python train.py --num_hidden_layers=21 --hidden_size=96 --num_attention_heads=3 --num_key_value_heads=1 --head_dim=32 --intermediate_size=256 --vocab_size=2048 --hidden_act="swiglu" --norm="rmsnorm" --norm_place="pre" --norm_eps=1e-05 --positions="rope" --rope_theta=10000.0 --rope_fraction=1.0 --qk_norm=false --attn_scale=0.177 --bias="qkv" --tie_word_embeddings=true --parallel_block=false --init="uniform" --init_std_qkv=0.0696 --init_std_o=0.0 --init_std_up=0.0696 --init_std_down=0.0 --optimizer="adam_atan2" --learning_rate=0.00226 --beta1=0.9 --beta2=0.99 --weight_decay=0.11 --lr_head=0.00975 --max_grad_norm=2.0 --warmup_steps=219 --schedule="wsd" --decay_fraction=0.732 --decay_shape="linear" --final_lr_fraction=0.0 --batch_tokens=16384 --max_seq_len=512 --doc_mask=true --train_tokens=120800000 --max_steps=7374 --dataset="wikipedia_en"
Each number is 128 + 32 x the weight over its row's rms, rounded and kept within 0 to 255. Layers, rows and columns count from 0. The size above them is the row's rms in percent of the matrix's.

# layer 18 attention query, 96x96, rms 0.11, rows 0-95, columns 48-95
size [ 97  73 110 123  83  93 122  99 121 136  88 115  94  92  89  87  70 113  78  83 137 103  89  93 104  77 108  98 110  87  91  99 135  89 102 109 102  91 113 111 104 121 109 119  90  92 101  96  82 116  92  77  95 107  88  96 106  70  98 104  98  86  91 102  32  27  39  55  58  71  66  70  92 105 128 125 136 140 145 150  33  33  35  54  59  64  59  96  80  99 133 140 143 142 133 138]
[[107  95 142  96 129 126 168 125 100  79  71 160 166  51  88  95 145 162  79 123 147 182 202  97 111 109 128 158 144 105 125 146 108 151 159  72  95 130  94 180 136 155 162 139 124 129 154 146]
 [133 145  84  95  87 132  76 107 123 185  89 120 141 101 131  98 148 121 163 134 161 105  92 112 100 160 108 108 164 154 147  75 108 116 111 158 167  90 168  78  82 145 144 130 147  80  76 168]
 [151 154 151  63  76 162 112 132 166 118 110 146 126 111 142  56 121 138 118 129 138 156 196 105 136  97 132 100 134  94  91  92  74 115 183  60 134 110 149 121 135 173 121 138 126  94 134 167]
 [116 104 135 177 200 116 105 137 106 128 154 129 124 188 154 169  85 121 121 152 114  96  96 176 117 148 131 120  99 161 168 150 140 169  72 183 106 148 143  58 127  73 147  96 124 185  97  78]
 [ 92 182  93  65 109 131 117 151 154 131 184 217 126 126 145  95 110 139 161 143 179 102 114 120  96 162  83 143 157 137  92 121 113 129 149 126 157 125 131 121 133 120  73 143 144 102 157 132]
 [135 173  95  88 115 136 140 153 175 118 131 145 150  90 102 111 112 135 150 118 111  98 185  97 111 103  66 163 142  80 139  89 133 144 116  94 110 143  96 147 146 156 149 154 146 103 139 117]
 [158 102 152 185 187 114 116 120  72 127 168 121 105 153 143 185 149 155 112 146  93  95  74 162 132 118 141 150  79 139 145 148 168 103  99 203 128 163 127  89 152 104 124  64 101 177 155 126]
 [104 152 158 146 105 124 132 134 115 115 143 128 135 100  47 137 115 115 110 192  98 142 191 183 109 113 147 102 107 122 120 140 105  53 141 143 135 159 134 202 128  69 174 128  73 119  40 109]
 [145 176  92  75  59  90 120 147 149  76  68  83 130  99 115  57 156 149 132 138 147 137 155  77 161  90 135 156 178  76 131 110  88  97 183  83 137 110 118 164 145 156 126 164 139  84 114 150]
 [154 174 145 123 130 160 156 120 171 120 134 154 170  73 127  78  70 171 157 123 176 130 154  76 169 134 132 112 157  99 133 154 153 132 168  66  79 162 106 112 119 101 109 166 151  85 154 163]
 [153 117 131  98 157 115 114  68 128 117 137 161  98 146 112 181 165 168 123 109  81 152 173 101  36 112 155 115 164 192 131 113 139 144 137 107  72 140 182  79 155  94 196 120  87 129 124  96]
 [106 120 159 121 143 151 133 108 176 162 132  87 140 117 116 118 124 182 146 146 113 101  86 127 213 141 132 188  97  89 174 144 148 134 140 151 171 118  76  76 148 143 157  68 130  74 163 121]
 [213 183 155  65 157 115 115 161 128 112 143 164 194 143  85  96 103  87 160 160 137  97 130 143 111 174 126 148  87  88 128 111 121  97 141  91 150  97 105 150 143 152 159  80 120 121 122 146]
 [139 178 146 118 195  75 183 151 106 110  96 137 223 153  96 111 123 168 121 165 100 106 107 106 160 122 168 221 153 155 172 136 123 175 153 148  61 170 139 119 175 159 142 159 116 139 139 131]
 [133 125 152 131 144 188 172  78 146 142 107 111 125  88 114 111 124 124 108  95 126 111 131 162 130 166 121  57 150 156  54 182 103  96  87 102 157 141 125 120 166  66  86 195 143 148  87 114]
 [131 144  84 147 143 105 125 153 124 170 131 126 134 122 151 180 134  78 132  75 102 158 146 176 121 168 106 143 135 130 152 142 170 129 103 150 149 104 109 144 208 121 110 110 100 128 161  51]
 [ 75 155 154  83 142 139 113  63 121 147 124 137 142 132 145 184 117 109 121 188 120 101  99 168 176 159  75 163 153 127 162 125 178 128 110 116 140 164 115 153  95 124 117  83 135 160 147 131]
 [170 132 132 101  93 172 114 134 131 101  65 128 142 101 124  45 166 143 126  95 155 169 199  64 131 108 127 113 181  68  89  92 130 124 178  70 100 114 104 172 150 159 133 141 116  94 151 159]
 [115 102 183 161 125 160 170 100 111  98  95  95 171  69 118  85 170 196  78 154 134 153 170 107 174 130  91  97  70 129 122 131 122 126 164  78 115 100  96 151 191 161 111 109 115 153 169 122]
 [138 121  95  89  95 103  76 115 161 165 116 174 118 164 177  72  88 115 171 103 140  92 127 163 103 143 116 110 157 109 116 121 116 172 127 109 117  99 179 176 123 137  97 134 148  55  73 131]
 [139 174 125  77  75  97 149 154 151  92 125 155 138 108 100  77 121 149 106 145 173 113 159  99 126 119  81 171 156  56  90  88  93  82 165  67 108 123 156 169 121 187 150 146 129  96 158 176]
 [137 148 130  97  92 126 150 104 154 119  63 168 157  75 153  67  75 161 120  98 123 123 142  95 140 102 105 124 169  68 117 134 105 129 139  98 144 112  70 155 145 137 119 155 148  80 172 170]
 [139 117 124 155 137 214 142 135 147 114 155 166 136 120  83 132 103 124 151  77 126 104 133 137  56 138  91 116 150 127  75  76 140 163 135 105 187 155 117 123 111  83 142 122 147 108  78 100]
 [105 120  82 125 156 111 142  96 118 117 145 227 114 155 205 148  95  23 134 141  91 154 184 121 101 160 120 126 169 144  92  96  95 114  81  57  96  89 159 171 171 113 111 129 132 102 102  95]
 [171 146 117  79 118 144 148 199 176 102 104 128 168 118 125 109 114 156 149 111 154 149 117  98 102 131 132 190 164 125 119 123 132 149 139  96 133 134 129  52  89 129 113 153 140 136 163 162]
 [117  78 155 155 144 108 165 118 172 141  94  94 180  67 105 116 125 169 132 135 137 106  70 165 163 130 109 139 162  91 161  96 129 139  81 112 104 116 118 147 143 118 130  91 124 137 174 183]
 [ 67 177 131  64  90 188 132 159 137  85 148 151 115  94 130 140 118 153 115 120 112 170 175 136  79 160 182 159 146 139 110 137  94 139 157 120 178 148 127 107 172  75 140 118 174 129 123 126]
 [134 144 108 131 107 175  95  64 154  84 141 155 119 118 150 158 157  82 160 125 104 156  97 111 133 145 126 171 105  80  37 115 147  94  53  87 112 135 139 178 159  44 181 134 142  69 105 117]
 [126 141 188 113  69 123  62 185 156  80  96 135 116  78 148 112 110  99 149 143  96 127 166 103  72 148  98 162 151 124 123  65  79 162 144 130 119 119 135 108 135 180 151 125  76 149 179 129]
 [142 154  88 146 110 184 128 103 100 109 139 109 149  74 136 118  60 100 128 125 119 146 139 114 101 139 102 110 120 126  85 113  79 140 187  79 153 119 101 187  60  98 100 158 110  82 140  73]
 [ 91 112 162 110 153 130  92 118 146 106 129 135 117 148  73  95 158 139 133 160 118 180  87 131  94 127 144 157 139 122 126 101 147  96 141 168 183  89  99 109  76 151  98 158  82 194 126 173]
 [ 68 128 101  62  87 173 109 149 144 149 153 105 137 129 147 164 114 119 135 146 112  99 120 182 119  71  97  85 150  77 127 186 165 104  96 116 111 107 142  82 101 167 116 104 151  84  67 115]
 [155 104 153 132  88 158  91 145 127 104 117  93 110  84 128 111 137 141  88 147 129 182 157 102 112  95 129 141 160 122 149 110 103 163 145 108  91 114 175 143 122 124  99 124 180 115 214 131]
 [ 96 103 154 131 150 140 133 106 163 147 173 131 137  94  81 152 136 186 151 131 110 187  99 142 161  59 103  81 105 128 133  98 154  93  71 161  85 151 145 100 132 111 192 160 111 112  81 141]
 [154 111 108 116 110 147 114 187 166 142 125  71 109  91 111  97 107 148 133 108 113 159 187 102 130  62 170 118 140  99 124 142  89 144 175 125 134 145 198 112 118 148  87 141 194 109 156 132]
 [102 138 106  99 156 104 138 114 134 121 138 236 138 143 140 170 135 123 101 150 143  76  79 183 110 181  87 126 144 139 133 142 142 123  92 138 162  98 100  55 120  98 177 125  65 152  63 144]
 [145 131  61 158  99 105 137 160 105 146  88  98 150 111 166 101  93 154 167 116  86 157 134  69 130  59 170 100 111 151 110 121 157 113 135 122  65  87 159 133 140 156 105 131  88 112 185 110]
 [ 93 101  92 100 138 154 139  95 181 159 196 204 152  93 163 122 124 139 100 145 117  81 112 139  93 171  84 130 138 130 163 136 129 149 138  74 102 137 124 142 129 100 138 155 103 140 167 129]
 [120 105 189 160 177  79 133  94 106 166 108 146 140 139 161 133 123 118 114 147  92 101  42 194 144 147 126 173 134 156 154 118 109  79  92 162 135 154  94 114 148 116 124  67  58 164 143 131]
 [120 184 134 153 167 116 171  82 148 113 158 155 138 150 117 163  97 109  94 137  92 100  77 158 125 108  97  86 139 105 116 171 173 151  96 113 116 102 106 169 104  77 186 148  93 199  81 124]
 [167 206 101 113 100 110 120 146 176  83  98 102 140 116 100  68  92 151 157  82 131 119 162  64 150  99 153 117 158  86  88 141 124 134 191 109  84 120 114 172 154 133 106 196 174  73  85 112]
 [140  77 164 149 110 142 148  99 140 102 131  66 165  95  96  95 127 164 124  92 186 140 150  99 145  55 159  82 154 101 147 116 114 148 139  95  91 179 154 121 102 137  89 149 185 116 222 129]
 [141 165 146  82  71 156  99  98 181  70 109 112  57 119 125 154 148 215 122 111 138 128 156 127  52 150 146 144 152 167  72 163  70  98 151 139 146 104 143 112 146 101 174 106  78  97 152  97]
 [122 106  91 125 141 125 132  91 159 129 123 121 129  97 113  82 156 171 143 124 103  97 122 141 202 101 142 170  91 136 134 195 104  94 144  86 185 130  75  96 149 136 148  99  85  60 118  86]
 [154 149  93  63 177 117 134 148 143 153  96 132 154 144  64 151 112 110 169 149  91 144 133 124 105 142  81 113  95 118 167 143 135 143  83 164 140 104 109 139 185 148 118  77 110 157  96 154]
 [141 199 119 100 104 105 131 125 133  96  85 192 174 113 108 114  87 118  78 177 111  83 132  78 187 127 151 179 154 114 168 179 116 136 163 154  75  77 131 101 154 138 130 155 107  97 101 153]
 [ 84  68 200 146  68 148 116 108 141 145 133  89 100 143 113 109 154 151 130 126 104  79 135 137  92  96 137  94  93 157 157 162 127 105 143 127 133 176 160 114 186 155  82 136  82 193  98  77]
 [110 183  74 133 104  89 106 132 118 158 183 192 157 151 147 159  83 111 117 104 137 169 109 165 210 159  84 127 145  83 101 151 150  98 103 154 126  92  97 111 190 100 150  91 102 151 134  95]
 [156 154 150 139  97 117  93 142 145 108 132  69 103 129 136  82 168 161 170 134 120  86 184 100 101 118 180 163 186 102  67  89 103 149 165 121 131 162 118 164 113 166  44  74 121 120 152  85]
 [161 104 171 154  93 153 118 130 143 149  56  61 152  84 133 129 140 135 122 106 131 209 169  69 120  84 146 110 174  95 152  98 131 132 152 102  98  89 180 183 167 128  94 152 201 136 198 117]
 [151 139 113 151  77 123 107 155 156  32 143  71 104  93  73  58 147 166 124 120  97 121 170  74 137 130 150 172  58 112  79 123  83 127 203 104 122 114 121 111 126 165 112 111 139 105 196  94]
 [126 126 126  80 149 131 157 117 172 157 120 154  84 160 129 161 109 100 161  91 146 175 128 130 151 126 151 100 162 115  91 152 149 179 140 157 195 152 101 209 101 106 147 182 180  93  53 121]
 [150 121 129 135  91 124  79  95 108 119 148 127 169 131  98  88 110 141  82 151  92  98 173 130 126  86  92 135 161 111 116 192 162 140 132  75 128 128 140 138 142 157 113 106 119 115 235 180]
 [148 172 147  80 100 129 113 118 185 100 155  88 122  88 121 106 102  90 140  77 128 126 189 115 168 116 144 121 140  91  95 134 131 187 138 166 151 176 120 113 133 139  98 104 237 102 147 124]
 [135 151  86 129 176 126 141  88 160 127 162 165 179 114  95 146  89  99 117  54  95  88 116 136 111 107  93  71 140 116 120 123 157 215  96 146 157 130 149 108 137  89 150 120 175 117 110 131]
 [ 70  98 113 141 140 140 151 120 143 137 206 173  66 174 138 192  71  70 135 105 129 175 203 125 105 120 101 148  61 165 101  97 107 146 142  96 119 192 147 121  99  96 105 117 120 121 104 109]
 [ 96  55 177 139 131 152 121 153 128 139  72  88 110  91 136 112 183 164 128 113 151 172 124 134  92 149 106 127 130 189 172 118  80 107 136 109 122 175 172  70  94 137 115 146 161 187 206 135]
 [121 123 162 121  76 148 127 144 139 112 104 100 172 137  82  82  91 170 153  97 165 125 110 134 156 141 156 138 217  66 146 138 176 144 152 128 166 112  90 156  93 129 107 135 150 116  90  80]
 [ 76 162 149 113  86 177 122 107 111 135 135 102 142 120 153 135 153 174 190 155 141 195 192 181  86 121 202 109 136 162 120 133  82  82 168 121 147 138 132 136 168 149 149 113 163 119 161 134]
 [163  88 132 119 188 121  82 128 134 131  90 134  68 129 163 123  93 129 169 115 105 170  98 122 112 145  89 164 167 119  66 127 146  64 111 125 102 129 143 169 120  82 202 155 146  68 191 115]
 [107 164 187 117 135 145  96 140 118 114  98 150 102 123 146 158 105  37 156  82 127 118 187  98  95 137  94 115 114 169  82 139  67 176  83 129 113 136 143 135 139 114 144 161 105 154 143 116]
 [141  96 143 100 118 135 108 143  85  84 149  73 121 132 162 101 127 122 141 159 132  95 103 150 129 157  83 145 151 114 174  69  79 117 143  79 104 166 105 182  59 163 131 117 118  90 179 143]
 [132 149 142  97 114 129 116  78 169 120 137 152 175 159  91  44 133 127 134 107 116 171 116 124 163 129 127  82 133 141 122 136  92 106 152 135  94 126 131 102 130 154  85 122  90 167  70 114]
 [ 58 117 148 108  92 107 120 181 119 138 164  97 131 137 129 163 115 152 142 183 153 143  86 141 139  81 103 106 154 112 142  65 157  91 133 111 120  88 163 134 100 168  95  75 107 112 172 157]
 [122 165 145  66 157 142 112 184  73 150 188 123 105 136 156 141 144 105 138  97 120 123 113  87 166 174 161 134 186 160  63 126 109 124 105 112 158 134 175 107 139 120 150 140 110 107 185 144]
 [138 104 154 125 121 129 104  84 130 125 168 104 119 166 124 131 133 134 188 180 126 100 123 127 114  19 149 215 174 150 112 145  98 112 177 128  65 196 129 165 111  88 109 131 119 131 119 115]
 [114  85 193 125 136 162 174  97 119 105 107 115 101 104 116 115 106 151 133 103 159 141 142  93 125 113 128  79 122 164 116 112  79 133 113 179 105 183 149 101  92  80  99 165  99 157 111 196]
 [174 156  70 152 162  99  87 145 165 107  96 124 158 122 118 175 180 102 109 151 116 135 149 181 150 152 116 154 147 108 119 122 224 140 110 123 164 114 102  86 175 139 162 112 152 126 117  52]
 [145 128 152  96 153 147 163 171 100 122 202 115 139 112 151 142 142 180 150 113 178 134 126 100  95 105  96  77 149 136 169 123 103 131 137  81  67 139 103 131 120  92  80 135  88 114  61 149]
 [ 98 120  75 110  95  97 131 166 250 125 162 138 164  85 128 115 116 142 121  94 146 125 160 115 109 103 164 159 144 155 118 153 161 180  99 122 119 201  96 166 129 123 127 139 122  95  97 105]
 [186 129 151 172 155 136 100 160  84 116 143 111  98 129 135 155 182 109 124 162  92 168 109 200 139 104  97 160  62 101 117 100 173 110 135 115 161 106 128 121 158 165 139  97 152 169 164 115]
 [131 169 149 142 141  67  94  84 176 117  36 106  92  99 110  97 118 121 167 148  74  94  88 164 110 155 135 126 159  86 141 121  87 114 137 116 155 170 107 193 118 118 176  87  89  91 155 102]
 [101 185 112 140  68  96 113 136 154  69 122 102 142 132 133  71 112 205  86  82 176 122  99 102 108  58 133 137 135  92 147 135  49 109 163 127 129 173 113 120 156 128 116 188 127 101  66 148]
 [142 116 170 140 177 110 173 116 154 148 184 161 186  78 136 147  53 113 124  94 140 145 109  87 193 106 156 145 154 140 118 156 126 202 117  94  83 173 126 129 128 124 108 100 115 138 197 131]
 [ 86 146 110 123  95 139 140  95 159 119 105 125  54 132 144 121 147 164 135 156  64 198 173 121  61 105 149 131 154 170  95 158 107  95 172 123 168 131 160 156 156 123 133  95 103  94 159 148]
 [110 130 168 110 123 156 142 127 149 142  94 104 151  82 123 137 156 166 153 161 143 103 123 133 206  76 155 218 102 142 142 158 120  90 139 140 122 105 131  97 190 166 170  68 152 104 146 103]
 [215 206 125  77 193 159 151 123 128 135 167 136 156 171 111 130 130  81 153 134 131  89 154 170 156 105 148  92 101  80 117 166 126 147 104 108 124  98  45 158 160 142 153 111 147 167  82 136]
 [183 178 103  81 142  79 134 153 105 106 119 160 209 104  88  95 104 103 107 174  82  85 114 116 154 160 157 206 142 126 198 166 122 165 112 110  96 117 113 149 154 158 150 163  93 100 142 127]
 [116 102 177 184 120 164 168  60 127 181 143 112 108 109 134 141 127 148 117 122 107  83 167 164 148  84 150  76 155 174  91 165  98  83 158 113 144 135 126 118 179  67 111 183 121 143 111  72]
 [ 99 174  72 152 126  77 150 106 130 143 135 166 141 143 149 139 124 106 153  92  90 128 139 146 156 168 120 115 119 100 130 156 171  91 142 161 115  73 152 117 213 101  90 123 120 126 167 104]
 [102 151  71 124 102 135 114 146  88 108  90 107 166 104 120 100 150 106 143  77 110 203 111 116  95 147 145  98 106  82 102 135 128 135 106 178 153  38 153 109  66 143  86 115 167 128 146 112]
 [ 98  92 188  85 132 142 215 121 114 130  73  69  93 108 180 131  99 180 132 116 108 127 132  91 137 129 137 117 129 204 120 131  89 130 142 142 115 170 124  92  87  86 136 135 132 168 167 163]
 [105 119 177 137 160  92 131 147  73 128  63  88 109  71 103 117 101 155  90  72 119 120 166 110  74 181 134  71 125 120 165 142  86 116 100 112 171  50 160 146 137  93 156 123 130 135 140 167]
 [ 68 138  61 124 132 117 146  82 215 152 120 168 147 129 116 123  67 141 157 123 119 114 120  78 142  83 181 173 139 101 137 115 139 183 112 173  90 189  92 127 116 106 104 144 110 122  35  96]
 [ 78  95 138  85  73 152 215 147 127 117 156 128 102 108 151 110 111 133 113 126 177  96 141 130 104 188 123 159 119 155 101 162  76  80 117 154 128 133 149 152  91 153 126 126 138 158 247 185]
 [ 79 116  80 111 104  98 162  90 126 146 144 154 161 122 142  51  21 121 120  74 149 109 136  87  92 114 127 117 142 111 149 152  72 114 121 168  75 167 116  99 111  73  89 146 151 107 137 177]
 [127 148  81 150 163 136 120 104 183 141 111 128 160 112 134 146  92 133 162  98 124 134 132  35 140 102 164 125 154 134 103  99 181 163 105 135 126 164  95 152 110 112 147 127 117  92  71  87]
 [107 121 133 117 169 168 150 149 133 141 210 127  96 162 126 176 132 103  96 132 131 152 197 107  61 140 110  56 141 162 110 103 160 141 134 148 110 110 115 101 108 113 133 127 136 108 153 114]
 [141  85 113  83 181 185 142 160 118 100 153 158 162  84 134 139 124  97 127 142 123 123 113 146 112 225 119 126 139 191 135 153 147 156 152 106 183 159 104 111  87  96  98 113 153 156 126 127]
 [147  84 147 129 132 149 191 117 149 152  97 107 110  87  87 116  73 105 129 121  88 115 119 111 162 142 159 129 205 159 165 175  94 170 112 106 103 142 160 128 162 113 106 129 155  89 236 134]
 [ 92 170 107 110 116 188 118 154 125 103 134 133 110  96 113 113 156 138 189 143 126 111 149 138  81 184 165 143 144 148 150 105  96 128 138 168 173 144 131 142 135  93 130 115 163 143  93 146]
 [155 152 101 127 135 106 106  64 153  76 118 176 141 124 154 121  81  76 111  99 118 159  75 107 159 137 127 144 107  90  29 157 134 158  68 120  97 131 133 152 138  54 219 157 106 111  70 132]
 [113 152 175 108  98 122  84 136 126  87 128 187 121 131 189 127 120  94 160 131 119  85 176  93  74 141 101 146 167 148 123 102  62 212 125 130  71 129 178 118 151 136 121 160  85 151 132 120]
 [160 152 112 129 133 175 112 115 134 136 121  85 160  99 116 129 153  96 173 162 103 136 164 102 151 139 107  85 162  96  93  60 118 113 145  74 116 106  39 185  32 124  72 161 121  83 152 109]
 [ 63 109 206 101 140 109 102 116 115 108 117 180 141 165 149 101 115 176  98 156  96 190 145 203 145 136 174 157 104 117 111 113 132 112 143 137 116 123 132 105 136 184 103 137  62 179 169 167]
 [ 96 118  97 112  64 103 112 174 130 167 179  97 152 104 153 149 100 140 127 194  89 118  93 203 140  78  64 126 173 117 108 160 164 121 122 129 108 137 143 152  76 154 135 105 108  95 100 100]]